From a checkpoint of a small transformer trained on Wikipedia.
Size: width 256, 14.5M parameters.
Architecture: no biases in attention or MLP, embeddings untied during training, normalized queries and keys, shifted keys, value embeddings, an embedding shortcut.
Each number is 500 + 25 x the weight over the matrix's rms, rounded and kept within 0 to 999. Layers, rows and columns count from 0. Numbers have three digits each.

# down: layer 2 MLP down (transposed), 768x256, rms 0.0573, rows 195-221, columns 0-255
# up: layer 2 MLP up, 768x256, rms 0.0633, rows 196-222, columns 0-255
down195:519486491520495457562455511523506521540500533444491487526499491518490535506476537467521521501470479482486465465464524466495502505503531507527453480504481487502506478513473508495507502501458518511496503532451523467539520540491488500474484501472525508498484495463482517495537536511470500543483492513544509448517534531518488486486488479525505505515506471553535471478531491510512488524463478485513480463518493461501497480516536518497475495559546451529533480482473532504546534514480484478486524480488479474492534523506526561478496497531519479510495474521479483502485482497501507506498495522510534536506509474523446448490516530492461507441519470549486514510481466514493511544471492455484481521522517490524445501502496553456495486500508520578505517463486502517480505450498488
up196:508495526474517505518490476509513458474502499495496510505466494468505487482518492454495518522447471522492522484484518486507532471496526494470455517503468490500453465494496479481488471511508514499469473543522537491528490504500480494509509475483530518507501477519507488494515506506488490502545484534510488482508500483484520505489512524510508514517512494502498454502514521488534519520474490491538515493543496540516493491488510518492494486517515495500498497493499527505509470497510466494477489508528545491496477484503441497485454541543520507502487509487519501499538499493498516509550471485456497502474506477504505495520493507481504472518488481523515496524462529496507455519508538519522488502529509524471506507482524462487466494505503534498515516529469465513515491502474495
down196:468444522476458474520523466467484500493533517462476491532499502516485500496455496525497519535519502498478510509485480508519506486519509523524501484501506526504549529482488485502514488537471498455469530516521464522519495509497479471492507474499514542471507522503499508504498510499509498513487512475466516475506475538497513508489544469491512458477524502473488506506510511473492475444476509522504499477476516480495499512471503525503517486500463517554499501489461511487494524507498494495521515498489487534484516493481544484525502475526515512483473509514479531483465498510527484503497493499503515529489504541468514504489491492489512556492567495527509510522492460491462524491464500450522425514484508472454507510487527502508504533499520541460503507490566489472498497487513477
up197:472493493528516456501498518504516452541495444467494529542509529468508443540551550489475473427461534537521521536506525501576496489518451465469481525490525506466513473477449517494496506471441527533504471533493510541497470464483496514494525518488513482513558489492470462494474505535501486492477552476517591476490526462491513517472490514459514492521503499487497491494502517471510527511513530458456491432505524488528500462496479464539537528501501469511470511509479510537480488506525516483503492524503481524496460496526464489466504521535505524513453511554491486489513521507531489495506513512499496480470507461517490518497487545510449472478485488503475512521485482531504490504487500465508518476503511496549503519457524440501491534461509495503536512496500537536495518514521515
down197:544503487519493466460499506466476541495542454534477531483488497494481535500467495462489504502501525478531499454506470511507549496473481522458509520526446515541482514524516516480505502480466478539499535518487524457507514541479473495479523461485556480494471502420486484499498505471491513511526510549484491492534481544535462481516446507468500497486497493491518498474492490485533471496518493559533520473507500506496541531475465516520508492499513515497505528486463527528485535492507507518540548481513506500523538521512543541517505519495422480472555478451445536494463475509479499496484485463483465504532490508513514483494517550553507505481508496546521508528491480516502527475524514487492474485510519485457553475495471513449522456493517486502455533505494488456491500487546431
up198:513526516554491473450478504471502482512508422526502489549523550500521482551547519477502473493429502501496542505527476503528487468490448474505500496500527485532526454471499539486486529467494470457512478527522508485520446523520485515451483497496483458476505505557510477457466490525493517457507514533498528485494457488452493525523512512484496527508444481475505463551460547502487513508519485550511472504500483474514479502470539456513545476470511472523495492506493534517504520498485510542514506510553500467492482515517479470492530487473508479537492502484535538426523521509517462455489561500526480518468460473505487519515482523467514468483467533508485554575459481491510495567524523518476506530497514506463498525532500466514495538469500505476501524494548531512494494539460464
down198:517482483525496502521493515486481476502528505486503456506496481518478496494483472515522469484533480496529524529469442492495475532497510477505477507561561506571510526513482513542469447477498492538480472527519545480528506498522489511472575476473501526473504525477481489491516489464505487572512495513508484464584531525525451515480475482537478526505498543484519491438493461507508490464489504461479501455453538504472522497487498482516544493545482492542484513503487483538505525481465464513514503555508519522495521476527523551529497493427455449498482524512445495482507503518505511505461506491466547518509470501480493506507565447489463478501533502577521494517493471496470507487486525481509474519492514476487525447511525491499529499520507465470520489503475521541544501483472539
up199:481490482486509488510449458527511499540492459473516560483483493499471526514491488470531512455475503449547541469462491531496484505509478538476500516504452480530474438444506519515523466503531485516538462487525535509489453461493555494541503487519483503526488471517446511467474505503484543478528448508536501480472486493509539512503468481507519514508457504484489451549490512483516524510482509523540464514551532452522509529506536512486454472456496547502431520527521463553495450459496507490461509509543456482582481541503519505494528505504566485538542524443449521488529497505491473513546514484557498489525468449517507457471489496492508468500492530521523491525492447497490517509517485494500454486562514488487505515470543538517529486503555515471480526463461526539519493456492458
down199:473520505468474512523496518534503497501523520513473503555489463456475521469475499565532488463417503493509512453504537478508499525519529508520524547488456509517538501525527514521507484509486490536475501538464510485454452498483492504506467511474507487483512492475511480493504501496507520514499514454524510495512517503492505457487460508528481516515492506533514518430480490514479511488523515502473510519468501537516500498541543472508560493502505522522526502517543508484479511462518501458470507475466519561487468512517443530480494477476447471473525490489526528495493521467513507522458505487508459492486525479460515507477501515519511503549550471483468498415536520525535504523519484564514509520474502461529480437480455456500523532500512499462440559543510501493463492532527497
up200:463499455503470504487500503512457514473497483493500492500544533496497483477539481513466585520495489532495502516500484485508481533489474537471533459527474477528496511474445531464493482515511558496546462475515499506492489514480530506458490531497493494461461487491530556496500497468494507447485485480483517492494534502488516452496541555478523525521492454530559507478500528455517510530510511469488484525490516553512508484516542504506508516470556509489522444490515519507544491520485489515487459515533422505519506518486463522498501511482563497496470503509546531520485522477459453451491448493511452463493549538496480520466487487489534469478489523465493510520515467486503506495470515502508516517481463509537490510455527515553518529510488519489523479473497530517544482479490509
down200:521447567504565514487449459557468449529490479457481527463476543526502513493458506465460497516532479504490553512499474488502494556526519479538518497540511522533447518457490541477451495522527513506501486519531504486550470501489491521486505505497552492490455485504464522506513471487469490490484480495477496492470486516530478473468522505487513493522479502541497527471514524486506468545523540529507533465510520509495492520531570477520494521486516494575528504538481500509461496481526486500500460527479487521485480466476467540534456497477549512497480501468541475504488491491474506482487524511507458491490505510446492526472479468529499496493494517527500514509524479511496510507531506498511517441478515483496484502493461456526504484480489537483494456532513530486569463489519553
up201:478531506523533479491522507480542483530521488551499531480470540492529500416470496491515503513486507524505531491529485512496497472510541454507514472496512488469493497510495561575504522498471492526498500487516528488494510485514511498546522494479440500477469511503475497485477483485511474485503487506484499536524460516467495456500499508481504460529523532513496513508466531476476443557532547515497471505513517475498456507486521521446412516516557492492487450482524460529496489514538489470490520488527516495490507485500524465500495520489540489469491499457511431526528458509505465491491461525468470475505490518538483491470486508501458545543482482530542472488516494489526509506503520528539475538469524450552460511501493459533513461498512528499483556501501515532506445479503451
down201:511487488522494476535456497513477501469560493489501494477487506508461540450492518506528507480472501460486547512490532494529511480503516468545460532483467477512437512545522525457514489506526484558560516514515503534477490467504541498499504489503523505531483477483464465527470515494508562479470564464532495493460522475491499520524549505467516512525488499487433492510496486483520542509553519498498519533502455496556515514494450475499524516546436489515491538480519507516430443472496479529501507475512475503496489520460515473519495530544508518464526511522525478527510534526483535501492448507492519514465523484479475510526506540444413477518516515477476530477504449475492521489490508459489530516478475489496530425487482487505522499498515508485468510523537470470497470490481493
up202:495492481516503509462505475466460488501494520520499538530553515514512498552531509492491518512459521463515484482513473505484513539515493511455475541493502519528490467497456488508500539519497476485522539470518500467554493505495489509505483484480544455473476488478546516514508507475495494535534523440510508506445497506450532516495488496484502492499496465455504507566466509464539489553466515518484504496537507474538500491530523511514535516511491523460478503531526511492527444479463479500524480485536477483501476474522477481523501547483456511531474493541529486563523476487492498495499505546515455521498509513515512484513485453506498500524447538510496498510477498516496480514491499500482484485523453494505523469499525481493484479464501510466552482493508492487512515529499526
down202:430498502497463497509499516458516524522471472488498504544518548486511470485465468502487534510454545451512494480529507525477533463516492495495492484547475548521488516479467498509536504456560509514503517494505517508478460547523484528511497479511511476515491479439494497543510487523463476484566509526509528487488521492504458481503510446508500540500497512517486481477483474493528519512514486503488527502456524536471479533472495512491524554504541464517506491486465496471474520534521483535490477491484509558520506487540519497504484494502478492485469504473460537466488523494499482538447522497500478528528527551486504523492508492518476507530487538483519502507521482506482503491523483506476446489539525492522510463477481466464466551526521500491497554480466504492558490469488519
up203:536487529523495489494478496513508537487515478518501486514507505474493486494518559480484512501516506466481489514479503472520566489489495525504438521486487493499513501498507527445454497508515498485514491545558475534546488507515508486492524499476517499505485512499519524464521477477468489499481522493462481498457533490463528510473510456482500516504511498523535495478486495482477560521446514504478518473489519515507495518526498495491547477481496497517519485511508486468490505484488453476497510505499513465485502506547476478505495496471478497480495477522512471524488508497488501474510482470530507499524450521489513498470484493490525493528441522490498524488470519506481499510528561472490471505498495508533482498513503536488496529500521497522485503531521502529511490484504493
down203:470485504484503474493490487500505554508528487507489504519494477513534506493469471517473510498558490514485512547534477517508484483532544497527464456552514509522517517520472507567486487520533467467503561530504477489501510534503505497502480504474505511469500454468478522521495501502494456461507503484487481521476513516499482504520501435498517469475488504470501492496486521503463488499521548501495484462489523512516493554476524512519562562477476501537495461489473488466509490475505529546500515508517495514500502435502526446479465502515494532491488504481525524500497506493512525503512498520513485507497521493464470514507509494519483546477503538507518485513497467509522493512502483465489482517480524458503485533503500498479469512542481454510502504459486519507503516482526469
up204:516444477557519484471466500496448492509528531515520513503503503497488462480503500494563449469501498521478504503512532477474449524522516521539466489449453460511533503525522504463521545497490517500496527476500504543497524506536481548498514506482552511499544543493472499474489577518504464469524492527516515526463515474512484498486447499495503476485487459510472509495514482511550508507485518500465514457523485529483497497496503506543502489437534493452443513515532510511530453486468461532471494504508533531484567477498448511517484475527523524522532452473516499527529446532511462506497478512496494503446520473544523496507496465490495501483504535504529476506510453448482491510518548569461470527543503540492502501496458489522452570512506523506484511504479465479497524501478497
down204:513499460521509465484512478481506515500492514475516507474451541486483465538497487484524487474507501490485509469508550494503494506523482484480466526535439506477508472487521483538493543494540512488477510531506530528473563544484517498489505518517499563514528506480502491524523516506571490493491515497472450527502490534526488470499480489483499466494518447514481466490510532502518468508459505470497508475490513442477487500467532522548510468504504513525462488463562522491477537508461529521474514457528513528495501449506501513498500468494506515490525462506457502528518479512475499491477511532499473479570482460469499469543524501497464496523485504510509435432521478503487492551506484541508480553502485437498559506530497498525515503484518508511483489502422468539501540491481549
up205:507531477478470489486437508486399501496512448477499496492498524532509485481503532504498510488527513518490537477470505501521460493480504483449529547475493493520486506481479474459542555466533490477558495486490539492488471497496538486486508487515464488496523492500496466497513498522516498492526540542515553526493479543462491468497530488521541463519488492495492474487528531527463512514542466523552471488508528472534475478492458502479494502518473512520476474502505517491511461458498504532459522518540480536493492526503544480530518537515513470548504510554490485493516467474521441456496449457504493498520470504482502496497494508462474489523487507532467512509492514535514500522463504500477480473518494485524500546496518541505507493530546500528542495480537487460490548538532498
down205:512491478562508532494494496481499498508470492494523507485499489523485528489467481484508514515487493488501429502468539477503484516462480481579484470490534489495477481508493522488515526518491465548453472562494506476531470505511512506556520494506517469494507540521475491513496500514526508474466501468490486463509534531510523518492488501497478486491558511531504517513496508489511554475450489532462503499507549503457498514489519513444503445527495491457509505508503494460503484521512452485495538496489532473470518447476482515491524492474533502457478454507489496549490484525492517538477487496507503516481482525521500472519513473529557513518532518437508484519518486519513512495512528475466502537524479497526482476493532501539526505494487474483515459510497476528553480519482462
up206:479458473496537470473476515485461445508494491475458532503499485505502537489508514493500518522489495516482518474524470503474526490489482526482478522507502479493533527503533531508467485500501579500499507513536526505527490513481465503505529445491520510471468467466496497498472489492507509500500527488466485490525459504522536515492513556501495530479494463529522445500483475506511474511479502449490489518478505549502487498495515515511531472512493492467526532514496487529489495476515452549486477467465509500503492489500512474495490504525480456514494495510496510513494461556509489506479512497503491475440531522508539492501518563435478503524487524517508535570470497513488501474466539547533510506500483516523448524521509502566470502495471510484516499519526458501485540533474526
down206:501493528459494455485466472507501491502522477479493518492496480509485486524506535504479452496530526489497519480503477507483483521465489523482495511490490506465552482482501527495487474516443516499469521496504514500472489532466500495562524479520540521469521501467508515491508504522532493498457498516506480513515510563514509509511500479504461434521519497470542505484504459512483458528529481465539526509481499506449569482474537514504490482509463507522515471532450526505482510502515481499530536561496451514509490498509556459511510521477481504521493502502448542496468499490514492493473484519509492524509478494507494533575512506481484581494468506541537515538502460500478493506494507480499452562473509474483491515503539495506513501503482542492518471497470473496542536477459501
up207:494471490527505475499492460486476477508493468444506490489491518498539508504536498482473529498468506541499504510509537490551500515495478514499448515517444491486503449506482494509526476491514504496518501482510442504492478504479484504489468543533458481490497518501527475501514526487513489504517516537479486498508477532495511480493492525536549501468503483490468525550509529520511541497488558495494460502511518534483470517485484503489539448525518496490490517480506498541460535481491507504508457471458541513545445503520494500500482513528541508479478497514543482535479492496501506525488499511513465477497469494495489502509512496497530502524468524482480500508460530524503484510528496544484525468497502452492514495515498450506500493488503488536491504467521462477526588541516477
down207:495502500504518527502482528470514523457513500524465511576488512522480533504508521503468491511516540451537507493500497511492488476514526466481526510490471501506515509525493477512485485466533483507453458508496464451489543481522512521493519475513495529473489485480527521507501488492506532505507487533474521527552505516498470514459489458468477491494491492498503511484468523493507504471475508520496516474501520480557490527495518466511500507492488538531491510478437505446516500519518490552475523538520479500496550486517516466489519485503477503471471528499464494534481535536480513468478462486494497538504476501481496553464483509494461502487502503473535480459507509462480514497505512455490497492541578497533524516474504473490544502518539452448509485522516524522530458518499488
up208:525439487477508485461505509497503505516463514514495494496484532522490520505536492520532538532497463485510548523494444467527487501486488465512522495471500495466498527517546503477459512497513522552466523502492510523507502545547453522508475537506494485512498504474517502495513535510470453520477484521494490510482514519496478483462453545464517461519490449488511493528519496482505530516473486456541490501512527494511478488508494497507497514474496481523504504493506495490474505490501464491454527469495538456496495474490445485503452542514508496517530452461520519550529493482476522527535500491481472493482519491489542541515490520522497539549487509532519507472494536462497489488512516486521436509444500475502476535498508507530463488437510510555499518482489468544503518496511513
down208:502500549475481530505532483478519502452468476509481454502491537517480500504489455461506499466468492476483507475513519498520506473564513506511493499543480517484490524504509482510524470511464488513518502514527520500480544536510524514501558461477538500479493435496495515505483463548538493491455503501489486503511490504514508462513464509511500530499492488503484450467494542469532499491470553499487519486494474495500519503540526555530524518493499536495507486495490455501529492541501515478520496513492446530478487496517530482459493469523508475460506484482480518487466493514486481521491520509529503480526520529511498491477502493501511489519500487513504459518481476511513515493518524509490504470501536501484530517497519458500488496468506455484482534450518504578488553515460514
up209:455496479493459522501532485496516466546479452502488472505504457468503523476518515503477534522488532518513468478519508486451540488455512504541467503475513446497491523476531470495501524500490488513459488483518498554474481501524510517487519489507449502480551492517525479478458481476508529484487485475501497520519522531476540496493483530478492470540467487555529477544497503486498483538501502480493465517526524506536480487519531459508488515493500502519477474539533468487497475493506484520534511437510520566533534496498509503504508488478493512514496494485521485467499508483525527469529529467444516555471532501517505495500496485483494531498480520481516524540462473508485462496493526511466530511519492520473509508483521502512463545491518519505496539524528483457483551490499506
down209:504538472502508484474552489500496504578527497479497432485524499478456478494430473503497469504468497492497487454466509474481480470506504531485459470549517472458498499505516517485535502473518502495530506563524504486483530490489504529526481507480525515501533504514463557523477489511509497507460495519491499510555444495452532492538494495498512560511475472474430504490520514486501477498507473491537504487496522468519473480479507490527568474446470525483516499459493527471475510517482492511563504487487481509508496486530546517536499535478555494489485478498498482511540497479519491508475500508513491497535536469500539505506529501504517526502500515494503479471508483522499505482499478493478513516469493499484525478496518449486501519537505496513492491522544475509505509548500486
up210:474471478513492489501495488523497474502510513509481514535490512472503540508495507479501552482473501491498500482539494465489488493529472527493496506486445504518502491513525504441490490475503512514492478538534507534524479477540501482492494485504497486497500540507475480477488509498493485513509501494492505504475481497483510508478479511512504485497500494497492472520513502501508516517500513488505490499502542502532449490493526486492510484482469509501466503486504506513503478498515451496491484472515506478502493496507462476503489522523494460496548467511518498495527494494473501473541501506495503464490498502518489516502490494477504494493481509523480549490466518522464509537513530504510465491487507505474512533493517484529506487482530526492513514511502485515509488479496505
down210:462484488517498479469492497499491511488477476511475483513504499532519497530522495506530495503477503490489530502491495499528474519488514502513487496519520481496488496507502489486550506503506479481493508485480481496491526523504505498522493501479517521504456519510513485513507514471520489521500513522490523484496484517514478494525482475469509507451478477527489508482512514477547490492487482518496476481462481513523502530500511496487536508513540539508489497517453530479489492521522537507524494472506472501495492493486531495524504481484483517454519483494498503490484506504502486506471479492502468513501493503495487519519519499520504514496549500503500496514517504486468482503512501505528500490509536516516500489501515458491492480527507521489453508479511501521522471526488489
up211:454505510537520522451521478503499497480492456543507477495476531526509502459530494504521481513501541510460482528494502494473505493493510508539527489457472459480551485523545536515463481500529505478540490507540470456465434502508486488494510476465493534503487484521505467506539488507479479480508488499502537495505457522460493497474480499543513503479495496500449508492484518487512484517475510508487516537508543554497459535511467492519464499480524481497511512464499486513562549529524487469506526477522520500531466485540497494482480508487470535489484486514470456500526498511490495454527445495492498532512457526506506564505481474485532461473479500538493533527486497467465493506547520495531475536506495554477505503527543492491496443499492517484489526506503507485550466522505515
down211:553482477474495524500495549479505474491541498456500504482482486482486545496496494474467472532482477491453512523488513518516534571552499465537517530516501474533474516550478480466488455537516494499536509468501530523497505469519526466521487487457516513545508494511475533535415460515519519506461489471517493468482529511536522470488469460483484477483499488531477502505491490518500537535485501504506543498466478471486515483520523514494494503554504482494487508561492498505503537545454479507443499505505452481521495448479509476505512545525461499518514524435472495476491516512485577511467508466517482519495530510537469517510489523508502473507473499455521494474516515484514507488472518499517470511520521501490479459535523496467511537515479503456532463517489502473515482508536504
up212:481457521515455494488521496477527468503516470475493469504491506462513518454492498492507490499496509495497509466475511516477493476481476455483505503517527486530533493484498489498483525493458529529507481491513525514480523488518536485521493472458487531513484528502527451527470483474516520470511510543475518476510524484505499502477461517482505544507513452545488520523541485459510516538498451503481491540505490511512435475485537490532485463522540493533482510491473480489521493532547489528467514463517564523476527501468480445483529534490585477502485488520447450519463527486494505554509485513464523547479484488529487521525471508519500511481434526483468470500498511505487494494482493531528522513482490492507496497536508479518504489518485528551490504472484500477484519481459481
down212:513452546470492505441495504516515540516514510481455495501546543473460493473504467522519461447456506451520497521496457518482516474516520477501464504546479503503477484505434487471514535485529502489530529537508549503522498474473466480484504466496510516472550435492468467524539450465509523497489518527509493493551480474507480457496486524509504499507479499455476469481502498504515495486496541484512491473514501495543502480491491485486480508546497469468508519469555475524482475541524534522491544504500525573500493502517483495519516486482517475506539544515513492529524493461498479524465492532475524554508511522500520495480528466527475499532490510487510499509517494495506533533462489492493493525510509485486465508491516454500530527551511469494494527505541502524456511485513459
up213:530515513495492488490508492475486529487493509502492520543441492503485520518475457499517502531526526501486475525537488494500512532471494483500489472475493474504491493471491523513483464449472531465546487523477457489490526513516454448495450470465521509487491504497489550495531488490446474491552463552555496492505506572477468464486520522526480483457461528486485515499528529509517495524544503504515531498492541514484512437466471454456512480530531475475545488488544504518490509509537512512538458494529498521556507483493508492487520475482476496491541460538481487489522473541479422439529446500572466452479490521463510508477479447530529485497492500486514526512520479497526485543568476539474501555472497545475478507485468498548559513484566509445518519556501496484493495538465504
down213:503553459466512454510525441510465491541533499576471472460488531522460478466489457475509500498483474495494498586474477452475456538561515475524487479534479455503477478533502505490500516475558492523482438479482513496480507514499465511459491514500476516514496493538505509471557506535518485504471510487508510520547489510516475472509502513488491534495503501521507506486548503495518476570461471531447536505516498474525517493508523510525511528502494518460530506486503495511487502516489533433493514484520497489504479511434504515487494515467506515518497510442485492455502444510560509512470495490449478572484479492501537529529549553560506471521464507517476497472524490498510466524506537484478496467489483531560500493501523536481460459473517529508491537509543485517538521505468479
up214:536485421494517490495454492464494484526470488484450550511516533480463496521477475451503536490530477502522471529464455492500467517539478506457496510528484521505495482540488512500466471469535539491551484503527509524492498456530549508503529437493490515499519474477514545466494489496505451483558518509501496482491549523482477504491485531509491515519509500525506501489506507448531484509479488491476536556506486498534489500498495508489504501454532508490475498495501468535502505489478490533485491502479531515555478508553523509502537543480483501533494512497483456484548505463516507514539475520495476560483495478525498501486478509504538441493492524497517485502482514478526483504509497499475487486502457483532451494515512460513468464520523505489514490495513508579532477513487506
down214:494520539510517530461496504523478495534503509502485466492504525457498467525493497529511515507514502465514495492474539479447518498520551498519501508498478487488511544482563506541508508487520517500458531546478523456503487516460476551515494539510517498512505519513509486525528529493488530482469519520510514480489494535520515460499521471490488498533501484457537500497543501516480495455487487536494509479522442505531510535484484515482526516498475500486519503503507530479496550459491440515490549512471538514499529481521499511482480481484495509489497491475493494505469476525485474481482523507428488486472512456490477454495516505490526516525571476513485479452475520476461491515503516493470483468536550486476500476492534511437512498510532478479487512499491488500486504506514488
up215:487469491561514517474524465490534468531462485522524533528541490489436470527487521508545485471479490453489504554511476527513516477501522515519467514520519510517531484502509506530478535487494536522467493508508466474502510503506499499469522510511515513486498521494483500448548511492485494479491493534441515464508519519470502513489514502449552509512490491521525494485519488503473464501533475477535492509528481499512509503437492547525487492506485482531507496542514461463506479505519494479515493511491489472519492522507521498529488503499465529494531533462457464479486494495489473553561470485488516482473466469483482501498499531521480496497468521504501534512494496516497482515508505461505552484478515534507485517459522475488473513448489503515500499516476520552497480467483523
down215:500505484509460470492482500471530521511485503517487447533467493460549496486478487499457501502478512472480476504415476471510482533502478495495511480519524491513485503505502503508500517529510527498498514487478527505529496540530492474490572456462498499513511497492523486507472470476539475563475533459496521506464487480490520518512475484500486521514520489487493522483458466516510504470457503496495498503494492502533518537543504438534483473484473554520521548519483527496515520499489507541509519499530518516474514540491452507495544473513473486524466491504550508527535492508482527492534518511507522498520468503476514501529516508491477445469531526516492473502507522496484457539488481471475507464543490508478466490534520519513491501522501489497505515505549500473489453520494466
up216:472529465512512451469515498509493448499469462499511526470531531530540521444473505475537468503499496499515534472573445495461460520504535501486518489520537492448518534527523511523512498504484504497486465520525492483538522527543477551505449438515456456476470515548474540484458475484536523512479483487542483508531487484490523524506485547476511480483482524530441524503489485513464471511515508527520487491516547476529477508514474468537500463475509502435496472497487512531542519516509424472493524511487516487468503501479511438497470503515499507474493476511553507491560508530467474515508457482505465482482497527530508486483497507463527553513484514536458479543518462503464516510526508536505450506514501530482469508520494499520472486476536526500515493505501550471533498498471427
down216:471503450477506486528508494476524478533517526463523494516477523478510463492490507486522488467489527521485496508525557525518503519484527502519453529524475543512505480507469523498537525474466466543473481470510455549513524533512512493506521471528503502479475506524493438526476514469531486498488527467489467509544472496495521493481572500449498510518479546517518501497491523529538489519475489462495493461466495499508514508434517489494513490545486446570528495481474508468471487506489496493473540519520487517505481450461556537504518482548480483495540528589508492513488595497471468519464460527495536497459487455516485496506545496458453475494510485504514515481503500489498501529525523461500492528431479431466549473490521481509487528504548529521519496532500490471434519490481541
up217:494482507543474503438494492486484493489492458531496547512524475486468488464521507497502491492486510514473520445522505507519503472508496498511491497494480524495511459562519492501466485497508550525547525510508498512514467539483493513474524528532537537513527453492523482493542553527448503493488455510487528463492522537432488520482454511529511522522509502526487517539515509482473501525516509507478502519514496491507467448460470483540488481479490473494475479489480479521477470507491481505527491507530536461519503527523491548485500500520492538533520461499535533478473498511491504471464484497497542479467534537478472497436464559526526516466475512519505522505452487462474512488508512525514523486487457513466438494493489485473534493511474531531512501517521479493485482505513498
down217:535507480496509539483492484511473499492501521454528480477509518467518525490490518474466488480537471511502509556506495528501511503538502503539461497541561491528526495505456511554526497444506472516482503477451495458494494444520483463535462476477501490545517499474497505505497508498496491506519493490476510510493483508549481473498504495479495545505465458481489537480492495515479481471493495488490485541516514469451539448471496535512484559459521526490451517504532503463453560544495492489516480500478490517502526489472488510548522520535519487501498503487460490517514471461509542533527481466511491469472469480539480508522489487520482484502540396495512497497521501542466503508497519509509541480502537524518487521509500470497479510483512490474472492502479544541497491530533506
up218:527496449526501504491462514519494480569453486497489543496516500479465486532480497435517520493527517460511514474548508505538513447472516479515513512485516494532440536488493532481508508504511526484473500527508538487486517459508528522503482477523526505488510511481555536495527484472490500500512521500518478488504533473509557472480543516484551505497446515569537490453519495460517475525467506530498467504505536518482443527506526485472475499479500546525504499530509484491498513526553523481493454491578466512499491492497469486508526504499480493525498474465497503499518519510448479471489475510505516495502489495507549470473535500538526501473496488519496483482504501513447486494490508518506491532525523474526454497489501466554514482497486507491504500516508501486552515492497531
down218:494463496507517510488510491463450484473487453497493523468521552498524493515551488486511434462502474522553507479515511470448496491493474453480555498516500501503521520473443484468527489498546544508547550466510491458476500525490491493532505497480474488532460473481518491420501452527535474473464526481499510506487514515501505445488501469529512496490452499507493506575502519496477503471492471532503477483493517485465506498511492514513495507536480498507529506502505488549479508506535490541526501508550491495512510496471516502516487528471510563510497489452524534499470495451527506519511518451475522504517502495531507495513537512498488494538513475482524458506524519471527497481498510497510510487521505484537474549491501442466499508465494520530505511498499509489553503488538466
up219:493543475490500503501453535503466523551488490497485506467527525492486513480474485525525524490510461522492529494529519505476451512496515495501443500493502535508515479482497478534509481508513512458564522545490509498507506506507466473516491481538485540436477512532534520510531506475481496497522523459479483521507470499449474506525474534505553494503531512497525511481516475505503501520536477508545523500522467545518480542514506524473469451511490492466474476558484499502525534474500466565494472516533511508499549454455467484496522486464518464528548452488519466457509481521481458510494474452531532534476511497533501521457493490488509543491482517514459486515466512498483488495476515513490510534544504498464441514506449444472509490495456524460511493528522513489510506495515485
down219:521474530480501490498505484527501524517472513450522508502528472459493520533461510489538504463487513506514496515514484513477518533521497507506455507500457512524504493517494519488484537524524455547490528468458457473459521480474510532471510515473545508538467552496480490552439515523482529546515502535532469517510518479495514509499508479485474511519543507473519458514547503460496573529494455498478520507486494552443559487491503493507482474462501507494472500491544470436487512497526493501486488482472507448491481485512506527506488526461539502482464525507497503503442519539504518459466502513542504516476469468505502488478493512461535493491462478504541522504510454536501539479486462426521510476469486485481532449547513523522521503499525501513488537456568501525510450489500500
up220:445520539499510483461505517490491510498499516481513513536481484479493487501506506528526502517490545499523499463534483505462526537513522512511486495513452518493457479478538489506500483500501554542462492511489492531525471497487539529494494527503496522495472441499528495481540510490480463514463483477494541496460536478550486528489532494490477522489460523516482507502524478483437479495521479516481496486464494496529492497518565465500462484485492518467494482467489468502550515544521472519501509498501530493480539454509503508472481513515538496529500445509531549494540503490461517532479444455539546472519508482469541530438515499493467447489492484529475498431490511481497512541532511508485512525526495523471462498486505516476512531490479516508504494492501516523494517456477514
down220:511512482544516522462524547475524510506556521523535516448496476502516528514493531462547466521490462525502472496470449537493515523469535499451471523526481509513535514518509469523488501466494549515470482465494496492504534519538518481531505479496517507519470476476526464474526522489494473484515498485527484504538480495479495521507482521510466499526460487513512498506483480465507515464473471498479489482484514494535517475514516459525543536511501523536545486516458493493483503519533537495462498494516532491492479501502446545469524525502439504499520492509486475457475523486475545523489500511466442479488478530461463500485525454474489488453504511486491477545514452515533540514528505498481503458499468486495490478472485530506479511518473473526486517501545541540519517492509522
up221:489523514518529487511492548512504501528557495518469495505501529493499501477471530483558489510475499497467491511494511505516458491510494503411471476507490531504487521470491492528517507507460548526544498503537485497485452522492514510470497540489511532494524486513450518469513495523505513463502480448524528510499495462491532514487470508485510497465502502544553502495514469493494515520542489516495470521473511487502500510477511437517483539432477464488458494476492523504528516455479498536512473515487483526525523472500520490459487515541474509464506526508478476513519522518538510532475467513508500510536474454497501490501502514529479510495482517495502521493518518509442503471476511499485526482501498506517446508486511510495453489499545494505522508520489485537523465496537514
down221:527497532508497499470462462452515498478525492479551579501520462490518516505500482472466514526479493521481525532478519499521505514534494469510486516489496478517512487520507499522471466483482520504492472497502518512518508497509511485486525468516513513479479498474509524528520502465511493530498524526479457489519512519555478469484520487504530518500504482489497480537498506514513509500518520483474495516474477510474540549506516523514517499457429513496518527479490553480451503524472533521517537521512500505489518495503489467557474530481442477509506499473525472519463494502450494515490508467508423504514492532505550477474506498486528500452466510536501474470499490508500529501548503492469514535529462453496510525488516482474486486495493449521475492497503455495552505520517458
up222:513493507518479490497474537542464495476532482496494524471482490501496493464466487475470531444554452564471501498517474464515514506505498518557502520504541526463504533483563548522485512527498510515510481448513478514523510436465493499543490481503503526521526507477496427460500519485470492471520482510476525508520478503519530468521469517567486513495461488519480505494515503463483509547480496481470471515468503513484456467499519498500466492516519511490476427543509524528548456520502524491484488492502570488469504478486500500555529493510529514483504461487483483469504486542510470466497491502483500514492487477496562490493479530501491481529460539466491468485478487488474515579491550513507516437495491503570498511542490490542465510525474528525475523500461469462502494414526527